Each number is 128 + 24 x the weight over its row's rms, rounded and kept within 0 to 255. Layers, rows and columns count from 0. Numbers have three digits each. The size before them is the row's rms in percent of the matrix's.

# layer 7 attention query, 128x128, rms 0.0879, rows 0-127, columns 96-127
090:105136111111148149097093164097133151144104112120170136145124115133131120180111120104161105111105
072:152055138102090160179103138109146123112158148108087139123146120092124151117146126130140139124132
076:153111120155128116133144152133138145110194143133094098136125116155120125111122101113098111122135
073:119106133135155126075136129098080125091117154171132088135097119138110160134074132099099113116119
078:105112091088127139118076136135142151125131099111122146132112083077110095128113148170153131115099
072:141168129174091099143101093129088135156107143110153098108153123098116132105136135140099137142100
080:149148152146077099141117124125115124099122139158114183122141154132129163128165140137094163137118
069:096129090139094104128114151111161162124083103155156133074134110121159101090120125151156158077149
085:158160136189136138134134099131148090136099114138105090097136112174145170086117117087113143124156
080:137135095149190123107148105126160097121137114146092132128128199123137119138130114121093112098142
085:125160098144161084121104158148141163126110115131147139079133094162171118111130120076128102135123
089:085121171100168134175113129146161134157149111143120074154102111103116158145156137093142095136138
090:136140114155137124085111120107112111092163133137160139105126147079122182120162147164131120141116
090:097114166070121096106146120126129137130110144074161129135133120122129156152116142110131165133092
094:162130136099130112133161125103148138153135134080143082096168086127124118170126145072106127130122
085:146116111140109062172161154143151135152145121123105187095125176152135124090128154132139139135151
093:102113111093170152152111113150083139136129140127154102122135089111157120136129150106128148123085
111:090136156139138130125113133147093105158160087134118094154085148089147100120152105151118142130149
107:132119089164119145148152113134143140138112103110105143095137108105153106112126113108114125121139
128:126127096109111139130166171170119139161098107120082141087112112125138124057106126122143099160112
133:136132108124110126134117131063166146106118120090120107081106147135114133136143157140149097110175
129:179055127135127121135151142136109123109107097092137113150133142132142170128149165119100098134111
131:157131145104094107106149149121166142125145117151150143112159121159109133128138188109096102149169
133:130141151115130065138165086106170158138141106135138135114106138083118102149116106138120132079126
135:078095175112155109152107095117136099099104095113075115186102085182115117125126125095136153123149
141:089114109101120116146155161115107089134114128108142136105167131127075117116112107123151106111165
144:159107101152107142145119120151124119145163136106161173167154091122078152147111101114125163127147
128:135098136128139087129105126127107128108155122144123138106142099134155100081139105122131121104163
125:103122147157126145136097139156094145148124152105079157126098113121109123148095134143139151145157
134:122116120158146143100122135104182163088138128129128100125125105133123141149173105097125105171132
143:185110170134162124104132113124132107113120121105159100141110152121113131122119129126161146116114
142:155141154158137126125090160164096132093148105157095091127139113130155124148142182134096116136108
071:096150121120107164119078128113130142101123165148113078098097147144078151102140101126073098141157
074:185147149134100152142163117122102125083138150131147122113151169124100158074117168118082163140129
077:126148159115112105128124118132129136153136111107110112084136133142103127098129153092108147126122
072:128148098118160139116175124116134126137107118161141156121114160131103100139136110113153124147158
073:108184109095133124103136097114175146103114138120121104117113161110135138172124073113175130102135
076:126142128105148108162114070074160144158100134157147144109133128099143115144109117149172147106147
069:150137125128125141109133114112071150088129133119150118116104127171129158111132148124093139145091
084:127149156160123084111153110141127123107112115142121179126118098131097163118145131097129156166151
077:135118110122143141099152118142113131146136146135153093154143128151142171160143129127131128143142
084:151089126181118115149131164179143120163140132157105132132112160120104158091118136115098128135140
082:131124125185122084092157102116177110132121079144122095047118126112155167075111137085082135108120
073:097104121116102114128123138127118140137099117144165095095148098136112123165114151161180107093096
089:112092139158155124099152150147129117130124133139098114110090145122142098119109161084132150122120
081:133112162111137147176112090090140128162104121131081104165136146124123063130118113095126120073134
100:174163127114178082104096122126096198082106115101155104145141091148069117167111146141114106140122
091:146132136146121152180135142161083124135108067179148131130117154143120119122130156121126117107117
088:166099147161096146122133075091162099126183164141159081123133129116138115097116128106095110103143
119:115113111177146119124137125124137048128120094157107140135126160137161132162137142118107180135127
112:105163142139154122100144164148152129162137136143123117141120118128168149143113105121103138123106
108:145124137073161120144099116134156122138155159115126114104119118113124123141100119111148127137136
110:122132102139159109093093103117148126108152156125107132131128127131180119099151115123128136140091
118:130102113142150122152136107104123152162153134113120138135099137082105130139155091099072100114140
141:110152107170111100115112128098129132117125130148138151103120156120158104183108146075135154122116
138:137142126088115153124113166112124143158148136137118079142157118102102125114137149157052127146099
130:142112192123112129103111136167116092111119104152098114163157142118096127180126116114142140126123
130:136088155068102131127148163124142108150187093184130124122098135108163113191165130175146127133163
141:169126141126124175123152135117113134110155105105185144138136154134105132135135115101085103149116
150:100124121082121132127138145145116141119121150136120126140129129112135097122060121137140151087116
137:116155156117089122167117122163123133114107107155113123131133121148147113093165144117121097134159
129:177109089059120138100128133143120119115122163082135137166125107078158112115132099109104149116122
134:145133115158172143141095148154116133119137117135149131184106108139159111143133111140143108105119
137:155121115080096144143077156104137148165131117170111124108111166144148080101119113118148104100141
145:152129117141128154129137094118146113123133134152134123110067124129122095077109128141177134158105
073:143113110143102125114120119105123133115119138170117146110087109156165087140112109131156163181091
069:126179129102152137130137094153143120147098118107112110154160100141090189123149120160121149096190
086:157178102169111161163115120131082204123111095104136115119137116112136146151118172107074118175109
090:105163094113129134090129122158098162124103120153144107131106136139137122106147114092147131179143
085:159141118171143101138103132099104141106127120082121118138135120198149155144141138118092119130130
104:094144134129134133188131155133102101136113148168107145077121141139136144115131095151121171085168
093:125110089120146143143127125123116120128081123143156134116103132135105132114129125143194145158136
087:127125121113105087128112131153114135170110121147144116150143150147135179120180082108111122129101
078:147128183151124153171088092123124107153078145072130127155153154124113144125121111152113131130175
083:110092121138128085145104100147143103184114094130132074110127149096089117146119102101097076126112
085:140137123129121107080133113129103134115147114174142125139127135148114067108123120116122124114123
096:122108094124169168121123151103137131118098127129093112097108118166154093146178118089085124130155
087:128144117129145126158133110117100171146124115142145125170127108093158105143106070153112158134093
084:097113105103094174113091116140136147125099168126153093105106148098147143135173087124122118103128
072:147153164105129114148096109149115139168158146171120141159128110139129132145206141118128114076148
097:141155120092135155125085111114095142124154157145108123112132104146141106117128140114141157122097
083:111097129155111194148169144151093117139127141168129121157159143114112108142118125132125167129123
083:148165111096115093114161113125159062134109118122105152173096106104117121095145123121141130144117
085:146169135129127128154157094129162146090102117130147120125111095146131157138147099166109159113150
100:113118098123092134124124151143160125129121111114167090100129115128120121118093155126131115145120
096:100153119122140128122159152097160154090169151145124149159163082176160099104121156155105089132131
109:097105141159150152151123145115138123091129147121122094140159112102125118180152124133095133114155
096:140140102105161082110189131123166129118148152119139124134100124146128054123176124101125125138102
105:123107107119153123137170124180090111104129124176098134082121084170174070110097176102134114168134
099:150141098091122170133138136110180157128122114090098149149117131146039162135103145124127167134164
102:126136119141161151069113149186151133096162147134109144100139165144151122118092171135168141151121
103:153172058124131127135129132157125123144167153116142157121106129115146076136133138114146129124174
092:129114144150130142149161172150133112114129173154134092141132105103093114126134114069127148137102
093:164151138089109099118133108112153136152148102141123138134172131139100135133136033111132174114098
102:069122157108133129126134080137100143116088124091149114174141147119086103083144111121087100115151
100:102149126141061092102118165099089100159110111135137106101128162113120129127132127181112113118128
040:110115130154129108081157111129134138072142144129122136178132156145114131125131127098125132126132
089:133112137105151122142113158139118161146119127125126126151159101091137172126150121146106085097141
094:108137107121164132169090119118150149149104121104141134161170136126101160148157098147135117088156
083:106100112133103160127101115145154111127131148145121145124133090113123120118138111152097108150096
076:121142086126123118144111121139144126146179071113169153139116150094118092162125118151149157088110
083:142102126130147113102132152188125106107106088137109103169151117126149171109177121157123088159125
090:097148148154115113142161178141132136163103112144148160146140139134126135147163126168073091164120
081:128116082135133143139131091116132135155123142091067136097125122116131133178136148162125114119125
076:112123088131126090167162147115150148109151116124163078154127105127146112174149151125155106103144
085:125154161123105085131161142118094133113077143138142092106122100113179116165146135133116086099177
077:083156159117113109145147150146144129162166188134141110132194130099094136156140119109107128150129
086:081168128133069113118146085140178145154123114151131142159132131172125128087117114127138127181075
091:116191133133121161175137087153121080166169175098111166138123148141140141120124117144089114185110
085:111124165111087160112150110103133111113123109094162102113105107134119133056097176153174163146148
080:130166126100166095161085096081120133123136117108115126153165142136121140170129113138108138056143
092:164111123111109140137098168121128144127092153099160172153151109115161146162114096100097117132103
091:152151135118141153118169104106102129129132132122119097146103123146151132153177107116128102105129
087:112132130155099152157133125165144138137165099129133166171138083146160102153128137164149094126108
103:115135105129111152136107125094148141086077128111178147119183125099130149149141166135148106088116
099:196163154147125130159161145106142147174130120123132165105111152144128157105162125155154138163086
105:162129102151182107089125151092080170149168146111150112106108150091148125155139139125145152128140
093:183111147094171106154139086138114092134157080119119103156163105092088145137144143118129107145148
093:123105128109125147108100151082114133145133129115097088131175151122143112143116139115132096158154
099:082135137107104145144138132139120122104128101142115119121130174138083079092132110125124083183131
096:141121137135148159090102110098102179111178110139149108151106121131146124148137113116079138130078
106:124123093110169145111106126104140141127161123122117152112141127126134121096119120168181106122145
104:129131113102145110114112109119160149163159117124113151138168140135121124164178118131108101111146
099:160113082098088123149162135109119145124112094146099092075140161114146116135128115130118140142111
094:148102172157075158108141112159168158129081110123117136146133095160118111139120175148188134185144
096:149149118133171147119155178102113099074124113118152112137104118167162147114123093149119105137132
100:110091097133114132137138112131143113149118143118128149147088112182072139138131140074130142170084
102:094110089105130110165100149163091140138139128128152148142156093110129107126108180093115093096134
# layer 7 attention key, 128x128, rms 0.0923, rows 0-127, columns 96-127
080:122147097127108117117160137113117153115132182131118172110152176124098126097187114130135099097142
078:143154161165121121101104203154148141112151156112155151120148163136176104162146156106152119151137
085:123157134124085137172117098126158159139139092108121123142127105097140109164095162099123152189083
082:143128123163156127187174084145166148168136114119135124145160134136149121124111124111132158172173
078:133133171124108160155151168116151123104127139125140106102153121127106114114157079158133128145144
079:135110095121193137115145101128132113147133161130120067133097109141169093108150124108151120114129
077:150117143161103116084111114099114113077160080112146108146123116125149147146104143149083116114098
079:133088122132151098127138147157150109137114179144130094182107129164125166144095121097159121147142
080:151056130141145122180109137130090156093114104151111099149120206142106130133142112119119132160097
085:136178140140102130102120129102111119127149130118162165179129091084164136130118137174154103143121
089:154123129119160134096125125132136109155123187134129105123119123131123116145183132128145142171167
099:145130095119128144139149141123133100142137153121127162112099109099131080135146118174123115129130
078:105158138116106157134137148136131139145099098133136124146141111153187118117064090115176121153082
087:079180137094138124126099139123118186110123129171120145123152127156122106123120141080111125131142
094:116061147127149105160132148147158082147116188162126144130061147105155144129134133128118111103154
092:122157113139113123067144146116137150167088135191126153090118140143142145201141141117092126138119
100:092151145141114142147151134109136144153107164112132196167167188135114146119116129160174103150194
110:128141158094083150094096118142128124125139174108155154133118135092139127090096116177130103132128
110:170133137133195082090099108152118085078125135097119107112154112115121112140105164114138100126135
119:122105107104112114128115177160154141078098093147156117101106111131140149136135135143147133157143
117:144139128132151110132169127075095159174128129108123131142143119117056133137100079121145116119132
132:141131152128124132099135112124115094125100117125143115098120160150144132130127152149110115114131
124:128110105151167134152136134108149167132103119091157147121113107130157149127148140177145074135146
138:121133119150128067102138105140110094131119148122121130143131146112111105161111116156133165141141
134:102100140145122130134139127138126084157103124115096143168129139171113142157144084109111114139124
141:089134134106126156140173146147082150134083111124128132124156108119132125143118159101110108164158
144:130110105123163122153142098143145116097108138101168154165124075110106123153146086162128179139153
127:131107143138148077115121139118103128051127093137127097096141102176138147125143142104109086119141
126:119090141187124165114127135158108142106082141149104163133111133127146085162127119143167153140112
138:147165124168158135113112094123133131137179123132137137136100111135142105136137148111103109135114
142:181067119124100108093151110123132090065143110145148106151156127097130127126157134105152146167101
141:214146095128132135142092165153122121138121105135138108119125131148160161149126140154108099110098
057:126119124119155156103108136141129118129128127121101121141138145125098144122105205102114107117152
068:122130110118151131155140139166121162115141097196135119114150101123171131161099079143183128148133
071:140139130127109110149135141132100108144144104180130120116153160080130134127131116140145125132110
071:166152143120069110153161100118151115145122116131111131137106125155128122129106130112123149086103
079:113119135140098123114153175147106136149131174131138153176170136177113133152160110116161133143143
068:142092136123099150108138138183162105127128172145089138136138123188101163151147171088110161100151
075:152141157137100145152126098078138148168093107156106118148104144119123102110114109102102123128128
084:102136121120130150134091133136110137111132099160089142134125167157120142100106157113107129118119
076:130139128140116087114130141168113129120124181121111089143077166169110117127129137157150131110173
088:117155114110164157090123148111102133125153084149107102151119108089123131167154132146144123118127
090:154119117169131101185149153167154160178138132105166133160111155142110101156106158172121107148150
090:133131101133146143129116126120125081125118100110127103144109126100122118097099090105100100094107
087:165109146169160129145130103098152135107136115143134144163168146093127152138160137141172141128137
090:166138123121123146122156114126112132109159115106141144110124112123128119085100129159138125131124
099:145133133141151114133142089089120146091123129123103129079114167149114129090140111114081145119090
097:122144146121168103127168124075133134154130147126125127155136124121164098149133116155136130143132
099:149118115153103172138113079120129101126100090142138156167129147122098110129128155075079117131100
118:070128153166098123140114113146121113126120099154112151104119118143163171140148098158086132163135
109:070147112184104131141158158114140133115115101173122146097110135126166146128135130120112098144079
124:118098109074110144152124128139134130153108139146104102079118111128101121127125100142131095140106
136:147149097112121096130157093090129117133110093085121132120105147157132117124185193121145151127075
130:138129140142136131114129100140092126132155135092175125164120102107134143106139136126106090130147
139:146184105138092143134120099091126124097144133126138124094119175138138084150098096099144132137145
133:138127129115142136107193147116099142116164128100108125109107108102126165067086129178097096143122
130:085118147142092116092123131166150112126118141124141131139128078193115103137102136110168110146127
128:140103127090071091115151141132126127174131100095101133099143110125157141153147119157135140162152
127:124165118149102094104114115131127136121156127138127150128132119136122150122110143081089100180085
150:126146155126135111128155126138086138142116146123146118098095140126112102106048152127171154102130
130:096139116091083120168104140138104132134096119202126152103141125128133134099140111105130105122163
129:113120136080125144102147142152116096105147153127071164127110116154156097129187130120074103134122
135:102130126143114142177101148140115104127190144105135113138122106103108124128149086156117109140178
133:119193141116116139128104161095148172112148118174150099114110138087124090129113176114110091126177
097:137157110109145164123130115128183169122115112141133117122070118162106077115111102137132140149109
104:112136102099110157114125129101176127119120108137106119099083169148117111115084118143173149160122
074:114108139094127101146096137147108133125124105138094142130158138113173142123086135101136114153139
080:097135116133108118162176163116142136109132093139150126148158119129105134107124115155130138104120
081:136105141110110136088167163143173164149110120130128146102114141133100124114132175140152114122141
083:101102143128150108124114139106124125131175123110183080122167148109108127123084141113115105137119
088:143128140120072104113092192163099074111108132129116096149143119123140128146149152161142130114136
093:163123089155120151087111141120174166122134116152126119142126137150160170135081157162106151153122
086:124105107173158126110136134159119134132168115144112075128121124134148120117093167111154083120137
090:129121138146116161094163157148082147120164052085163118147126172128137125117124177136121102101149
090:157097142136138119180114094167088146133134123111140116144115110113115120133118210139107141121126
091:131095142120154138116161094142176151172132150137133131145150115143132089133113164125149135098163
086:170131135156116116090154165132154144130152152116133172113102150122145110153136133167167126127175
088:151166129112116145139168121116159166133141137163105144152137144137117114126097102120151114173107
089:116065129156135111158090117142108100095130098098098072144137126120141128134165152118139120097100
087:097154141168114143132112094134090085099123107109120094117147126137118128125115105089062112120107
083:137101168115103097107114109134135147113087121111146136122150161096076126162135129154177119134121
084:146131138129097110110126169109118178163160103175139136160154156157121118118137136122177136142114
078:146121124101126117172148179169094130109127119125132145136168121112149153110121158100128143105145
093:109154158092153134096120155121151111150127119145127130121120159166126144111109090117163126113123
088:112131144126078072146129109107158121153115132129142105156100105111080129135107110159158136092120
089:081161120151153123102122139096108096123107110100158117114087178048092138105110141132110114126119
077:107116169174157145146147182124166116158115163136123088156098106104153138125105066146085148123158
085:151139108146179115127149159095141114169085154151126144112114145161129114094117140116103139127138
097:126107148126113116155102133145066112167117107164125124120125154109143141131156161085120113139151
100:150117102114102140085144160105178176143097148127154117075147087124143107127126130172123123157101
097:122092171150128119135102124130128146136140064112096155098150140122134094111180151161113153114126
096:085124163085138121124128128114068158176108151135124128124188169111144140146144119128095132121142
085:114128093114110155081052150119163102122128110118115156104125122116121090129125124132161145110147
098:151097144131099124167149129157131126162129151125126129076153138127121128140143110085089166109104
106:123117095090135160079111102112138147140124147144157130123112121147069141091132111066138140145126
097:120149120122114128108126071160202120136140107113123195134124138142173117115073137099160142097182
136:146148109109151137108170126109195145126116121131105137123093135152102106105082093129159141145099
066:107115109157141143133114120093147142139130091152135119155152113172122121149137108162119142140182
092:115085123149092099129119115144056138107148101085141111143174096117110174156155163134084117131154
083:147159127171100156138094113124112135084125095150144175149091113128088122164074147134145139158114
078:110159174127161117117120117134133144166124090143126119087095097119104135138151146131129106119151
073:169106130091127142121106147118155131098120137154137133099117113079174142121112130096098110121083
089:149107084089148109111116101121123146103114147171113132111086155116112108125174152142140111109171
072:181147100120124153132121154154132127104106132110128107102119180124079159162114123124121160077143
084:100102162180128146137163140127140097158122165107121130094094141133132198124140130103074114141138
079:096102097082139130114156118109108141134121175135095105160118105123113136105114127144139151067107
072:085152153129144129123164105163150128153178129133135152130152164169102181075129099186087119092166
080:135099097102130124126127058159164103126110135136110144085155153129147179099113111173114143150130
088:088132158140075159100145142150131098116109102106177168139129166164145180112112131087160126104138
085:116116110140165127106077104124126111137114132112131105140130120103131125141175091128103123118118
073:135110145138117113144116081134095142065156111128123110094122133112105124115103129123109113135121
081:153144170125138077142171152146136114095143120141109107138120126153105144118139151138137135106080
087:138110123109125105147112145136114172090117176106125166145153148090144131159141147129081092125132
089:119157129100114157115153144186165144127105122104111143118113145181117103119142153140115130095106
103:126157138119128159090106138137105149127126115122152136148111158083140164151143086119118100103116
088:091105144129155171109181168154131111142115102138151121159119130171163161147165162143104144147115
095:126103121177142119108099079102145118110097046096168090176145101106131105163173110111121125119150
079:118096165097133145154107153127125109131120109097130085169141146125149131181117156110088124139116
128:137133135116114149112155110088178143128111122106113110119086160137096078121114113095145171140088
111:086113138121125121158084148135115124119179146124132078134127091109144122129147174121109081105190
099:137125131159129102151135076120172053111137107103128145136107151125124119134093186128105114107131
097:094137173102139136107133134161129128128169117134170105136124116156133131131145110181105131109143
097:119126131157128173134126146118160149174126122151141135109105108115151110092160143147115090142117
104:107135128147145114138083153153088130155149122129119105097137145069120158151133138101107137098133
097:101057135171088143144158141091124102127100130146180084115148145116128113162084131116155115138123
094:133107117144151101121122127132121128133129153090146153154139061130125150118148119080122088139102
108:112104156128142141115100112173110135158152138108109100175136142133143100137096087117143109145131
114:123151110123153164178155132131164165170068109128113130106089131173098098110107103160150128121129
# layer 7 attention value, 128x128, rms 0.0795, rows 0-77, columns 96-127
100:086122118135161124130147054124137167100119105076075138168168161155161114149099100109126146106139
112:143128153121157128100171120129137110122163102153146189142106170078141142134103135080163104092111
100:171113138157150122134159138130110110115147094139096101151139139159106112113138126151160087154122
110:108095146120100096101166142098143134146118102130119082094117125100140149129128100120109160084129
101:134152141103130138114146160126124147123101127115154141087135151085124134104096149125163088119131
103:133138131083127068076157179115124136145115125134118144132120113073072113119141104114136106125132
097:133111138126140074116089110134105109150112108076137110143137128149127147130166145138104129144166
098:105129140157169152088102155123122151075129119155122085081142104095164138138145170186163159130130
096:128142091118153080110119110076097109129104175100125114123106116149157096155138122126127153081188
113:146107126108131131140122141106122148150144067168144148124122119127136144100105143107167160143128
101:139104125118110118109116123095138092097115133132166160115153119076096074132093099119111117145164
104:127116079132069131128136102119130160153140138168115145119111115164096123134131171122170071157112
095:100162140112123148162139136149135110088047189132115125163164121128156125165139139135083106134170
111:126132141143120101160103098076110119083130099141143142186121184101135086134121101142126148176120
105:132124106139185115117154169147126125091133129127147143093131164109115133153141167147146111105093
110:117177124117168138116126104096141141094103116107159128125165132150115098094131147099118112132135
108:132125129140097120099096132126107098116136142066153170073098129131128117112137106152121121154180
106:165132114128168150116124133114125141097150121111127112110108135107131154153110134088086160131085
100:170107134126129087116107086120119103134140123151091193091094155138195144128126114109127151150137
106:142133126139128103125138121104140101164171147122132128130123127096137098166160142158109157127140
088:143145120112123149104141065113110112117115196091120106138189104151155165135160102101166132158154
103:140141090133151125116132144147135142133111076109118127108125186132143088104127132096127085123097
105:113146068133126137147116099156098151126174137127184093111130156118148120131137108117125171136124
106:110155154113123122134118112117154093127139122147108102126100089124146122118111117096119112140152
104:135132153146085124173169108133155126113107121186115091138114133143097115119121180155122141118117
092:141107099134131145153119118150128186138092121109137105109082124124141139166176110119116154134069
098:126108117150138123103135129139149173148126149145103109130116147137113133127137134140124121142154
099:156141080131146133150148124055162099147126127150144160141134057192121171070120124139170146188153
103:152170158123132068112118124148152140110132121097134101108154132095123085127110136113115156168160
104:125105162106121140138116096132120131134105161084129117148149092121147130130147128126122140149161
106:164118139102118119088165145131146114076055093135119113170106085105126110099138131130102147119132
091:138128158130138178120129112091132151135118109132127098117133112139118109105159118124135113098145
109:168166145092106130135133157132120100100167127144121130156118153144114106121133130156149127159139
095:143215127125144104132138177139104118149138167155081125131116111169141122114147109123180124125143
103:142127138147149129143148113092133134100126133150166102184107099126170121089102131096137153135157
106:152128125136101106153126138161128128150117116139092083126114103120143113115162145145145125114107
088:138126160122111097128166175115104130140139111134135123141137126119092123097108115130126119161203
096:124151071172072116089116108169150093126126140134125127094120137120123104116143155173143122129122
102:133116105098119105144094118113121112126128128125057128099138149147145136170154103173131107140127
103:164129166146188104109092120145114155104135077097141079110157135111156133130081138125127108152118
096:118178161147145117141101048064150143143169179102115111147141158117113126179100133132159163182105
103:122142179132123119166102131146100137135141125088148152123109150127108163110162139121135127112149
105:082106131144164121186176131079108117110143134167156160145122157098112074147130123151132091153091
102:109140113148185098138157148101117141142135150104140107114113127191127122159124127144168090122149
103:132145102135117117130046101132128130129176142115133156148115141157152124119140129102162115169139
101:109101142143109164116165137166130118151126122097185166136138113145141134139126154085125101102097
113:152118110084163122119158157132110138147108145130130142130166119078084129156154131128114148122105
091:120143100115150123163151130100139117170080112082134116129108079130146104161088116088133129142145
105:096116136124127143127140158093111128090146202123139162138135136142208141156104111152112096122105
096:151157158171124119125111106174154133162117143136143081118102095114098127112101081124167140190130
087:121178137124113102153126112128143143074128115110154167106083200101145147091105129177164114149098
117:130122125161169134112134131138129125099117113120157110135152157105170096145083148124159141099077
108:107121137148132105113119121084094101141146109181144110173094124151154155130135087162125120156118
095:126113131171099122135119133119124167150114121172068118107072182137141110148135131149154139128170
103:154160104147122132077175115167116170079162164118129122116132185104089161117109096129132140136116
109:123112151121090087133178135086095086129139149119075099141151156113151119108097087082099125148156
104:094145131123128126127083119097096117121112163145133115159072140119122142136118138114136107110109
102:174140114144093161153100133078121129109121128096151141165114155125140154121117145143136146120073
108:148113103115103148122144097107133121086130082119155119157131104140115145112132119072128145170133
106:162108136091156111154087117118139114156139117117102126141118092127126163113123091099123186126129
109:135090166122141189185125103095094150124133125102111105117152146132125112094122108120124106142132
101:135090153147119110144173172126123140102117135147124127120081145114160111096163088130144119127109
107:117130115107076145159137147115142106158090134098105127179136116137107133128122132089090107119122
100:147119146102145082115099121139127095105156118112100149089091104090163135109138110125146126135134
090:108120177086129158156140136135161107081119145119162142103135123120131091118114153104101147112125
091:113120106098093129108144124098115145173112137125112106135103145147149155110137102136144100113096
090:135124162144116093128114126108126150159123094144069087151138118142142158123150103124136144110114
089:110145101104131111131159076109154153135124176129120142133143170157126106115139140098125132127096
113:142117100109151166142147113098139139089132130126101150123137138151095145131061148125118079137168
103:138156170158116122114101165108150129088152117100095113087175124157104094141110118117103148120122
087:130116140124133116164136099120115105119081151067146184106106140160138133148128142165135161151069
087:125151143109124145087131132147135151133095126128137134131101078108134156116127180101133103104086
093:143139148137090098144078164108154120137142133116162144104133091108122177141180112151165185130105
099:137126153142095160076112158126149164123107139123158139130118158120120144118087112139135117168145
111:149137126108117160095107134131107100155159107153152080129121123142147102116109142120114158139144
106:120144109148165100127129097122130115149133117128106141164158134093109116124122116113108133136119
103:115097148142134160152137125159142092117143129131096093063140110146109108147140124141142123138123
100:141140150117117139136108155112185157103150149143121146140128151170066092130111141114130101096142
# layer 7 attention output (transposed), 128x128, rms 0.0727, rows 0-76, columns 96-127
087:150126124097119116126144173117138111112140141121162134152101170110089178127134122114144070161128
101:136103086087132086102138190165106137119117164096097124119113096139110138159162144136153109161130
091:111133138184123162134108124136142098140138164133082139106118141117142182131134132128066156128142
102:133123121102124143136103154153117160132142125092168145163141144160132081119105131139155123135156
092:127104112146175118138146130097114099126138117118078086159123081123117129141189112133122126088082
103:126098091110110129118142143133107097131141131106121109172112138178169128120140122191150116118119
094:105168128185097147165137144108102094160134149139122147163113185140134147103125059149138174104127
091:120151124161167110199201122128107103151145092140134117145121120159142091138166128106107099140140
088:139123190106098151100153162152167122153159090165064104115131168158160122123090130146098150121117
100:127104117126121151120148103120173124121128139129138124131110100101152100119139111169150163113142
091:139107129130130115130202114143138146060098114090080141148111129164146153104111126137137106151132
097:136118114121165154138075138099169141132140112120121102136143116095133125131154147158102140121132
091:124146100130093109129098128153150147144156141142162105139148134113107129123116094149104095142098
104:115132151146123093122145150136090115092086136107077162116126082139076170105103144155169136147122
095:084133166107074146127108115123138094157123132137111122141116150104130184094145125112135110140158
105:079138145143143106140114165143086128145117110135083117107122151141162118129146142146095142081138
101:133126109126104157079168123099156125134117138110102118116097122177119111120131129128130107138110
093:094144143081155122170137133138104101155099154107128106111092140122114085085105147177138137146087
091:102169139099102128127102162114116148139063121101154107164167136115106140129132145124126103092120
094:121152164148119168139113117128114110108087139120102133129110116132118128105117126138069114145078
077:091145146144123131128100145125172107171127116167079109106146141140128105118159121113086054105129
103:156115125071124118117078187164134086137130163108106140163159103110135094161110123143144177135148
097:179095103082107148160127092094142133174121138115121118115136113130162092098136125144091101058159
098:139123125134112113115171123112158171113115120131168116086119149101127145117140132131097145116115
092:122130115114175124145189140129122146142141132094172131115124142113141149114122072093077129117187
091:121143162104106180141143148107078145112162100136177130167130116133122132096110146139136121125122
092:119129129141099160123092117065151133083159140149168162110115099110129133116129186155121118154124
088:097143115154108179101164104125101121097154166110133119120122101092123113170129149134122186133150
101:107141137114087140127175128117103101129099116142147116114128128108123092134141082129113113133144
101:100137137172091134109134143135134129076126109142115124135082197142177136151158133151118133115097
101:135182101185119138136087123156098170154141172118121134115139133121157083131093079153133114136093
087:196122151143119103120141096162152136112116141136151125171127145152125106146108138108123168136145
105:108138150134164148091166127143139155134111153094115151134108068086154140187107120105113116119104
092:131110160071120160107140112123123116146126130117117111131098144096111148171114099126088134100143
099:114166121165126139124128138124125097120097108130100136084148145137154138125101098114122137139147
099:084127123131144135123126159094155155125109125118175128185155173121149150161136103141117135146164
082:100155116148134145105127116166175079114108110123124135142130121096138134099080097180139165115101
093:158130105110119135143078153129127130133146107109109161141149116128162101092112141094061100132115
098:142134137186119118113179107070147146144145141103116128141145181088092106116122122086078158116091
100:176121152079165118131177126114137092130100122113119150136136155136078130139143142145143158147095
094:109087136095096135125145150153135098144085130151113118098159163130135153107140121130099093124158
098:139138095087153137134121110086122090141102128118091141123129156161141127137149136161167133138116
102:136128122116107118122101171142091158106083123159099104119152078108134135157134154127150092156167
094:096138142093108146129122118126090099127133102125124136178195135098130164124163163124109140145100
107:081116130109146158164130125062122074175103115125099117145098151114122179093103183142129121122115
100:132129111156129128116090118125148144140130148155138129126139109137151118150179135131124132168141
106:157116142169103107181126106151104100112112134105123104141117162123128099093108126114101109083114
092:146146124099129150131129135083140113078120112167128137137143130128127084120173133182133133164091
097:076165111173111152169097118185118082135117117188093079105126123113112135114120126110158126153165
091:113080119168137090181115092161093150112143159152104149159152110130119094109171156118106143098141
078:144084095144175130114126128148131126176085152134077105134142122122118098138136120156110144104128
109:076102137043082124154130151145117158130145160145098136153062117125087141125149153111112127148146
096:118127151148126149155138132135137098096059167152149146119113116060117120117111155156179161111106
087:164162107182101170119155123129172086099142134086146126147152132126102154123111126119098181166132
097:140080154118112153109096112161131076139129120119120124119142087091112133115130143115130142088138
097:125148136108146144115125143155148140117105115159108123101128168098135122165079110159149096122158
099:142121131130100152113120171145146116169085107096147133103167124150128164105144161151153144146118
094:134146128150129116131144120140101107112115121114107140109134115130100121126117103150133143170142
109:171126101076149117108143123121098126110128158104102106096121154101136102070104130130104140107120
091:177132156144141151141142123134096139156130147149132108114086154141136086117086185125152143100164
108:132122119132160126123103138134143097114128171116121148162129145114164153141154135103115129124133
097:137177103092136141161112101106156134137089115090136112117171112140097127144130158110133098130136
098:147126109073140152166109116161167174115152138136122119127129161161137105123094132121137114152128
092:107142155179150125110148104112133118166137141113141093184147149116117155105127118152138091132132
099:135145121141175146187134121118145115141143113122121150142126127126086097119108123116141119156173
100:159154139113087113113123094129164131113121114166153151109111160147159170110123137148141143102123
097:105122087147107106131128123181168134152142154116101141147110124195138110161151148107127129110119
099:137152101182184126122126089094146121157139134083092131136107124134070112095108130124118140128111
119:145119086065116150104093165098111140114133103120159160153150151091107107167095144112146146097094
111:136154115137157161161149142132106160083142107110141132144118121136100155121145152155129118146129
095:148118102148143154135153131141094144104106090175108127143128136148157122150162127093124105103143
090:130120123126174135127109123087118136148176114107077068109124167107105110139075123154146137154107
095:116137146145109136137126106128142120121131143075152132139124119149109131117125165119144101114123
102:130107129137111115111130094128145105081101153164168118127102152123125094128082098102147177111119
123:095104148111109126115076120130102098123102163112098116139106112137138106161142166107109100102059
110:151118136144127128166143140146127106097125121109164102161142097145162162125169122155111112144121
113:101122120114166123174098123143137108148138139106116098102133079090122112150138110133143143125142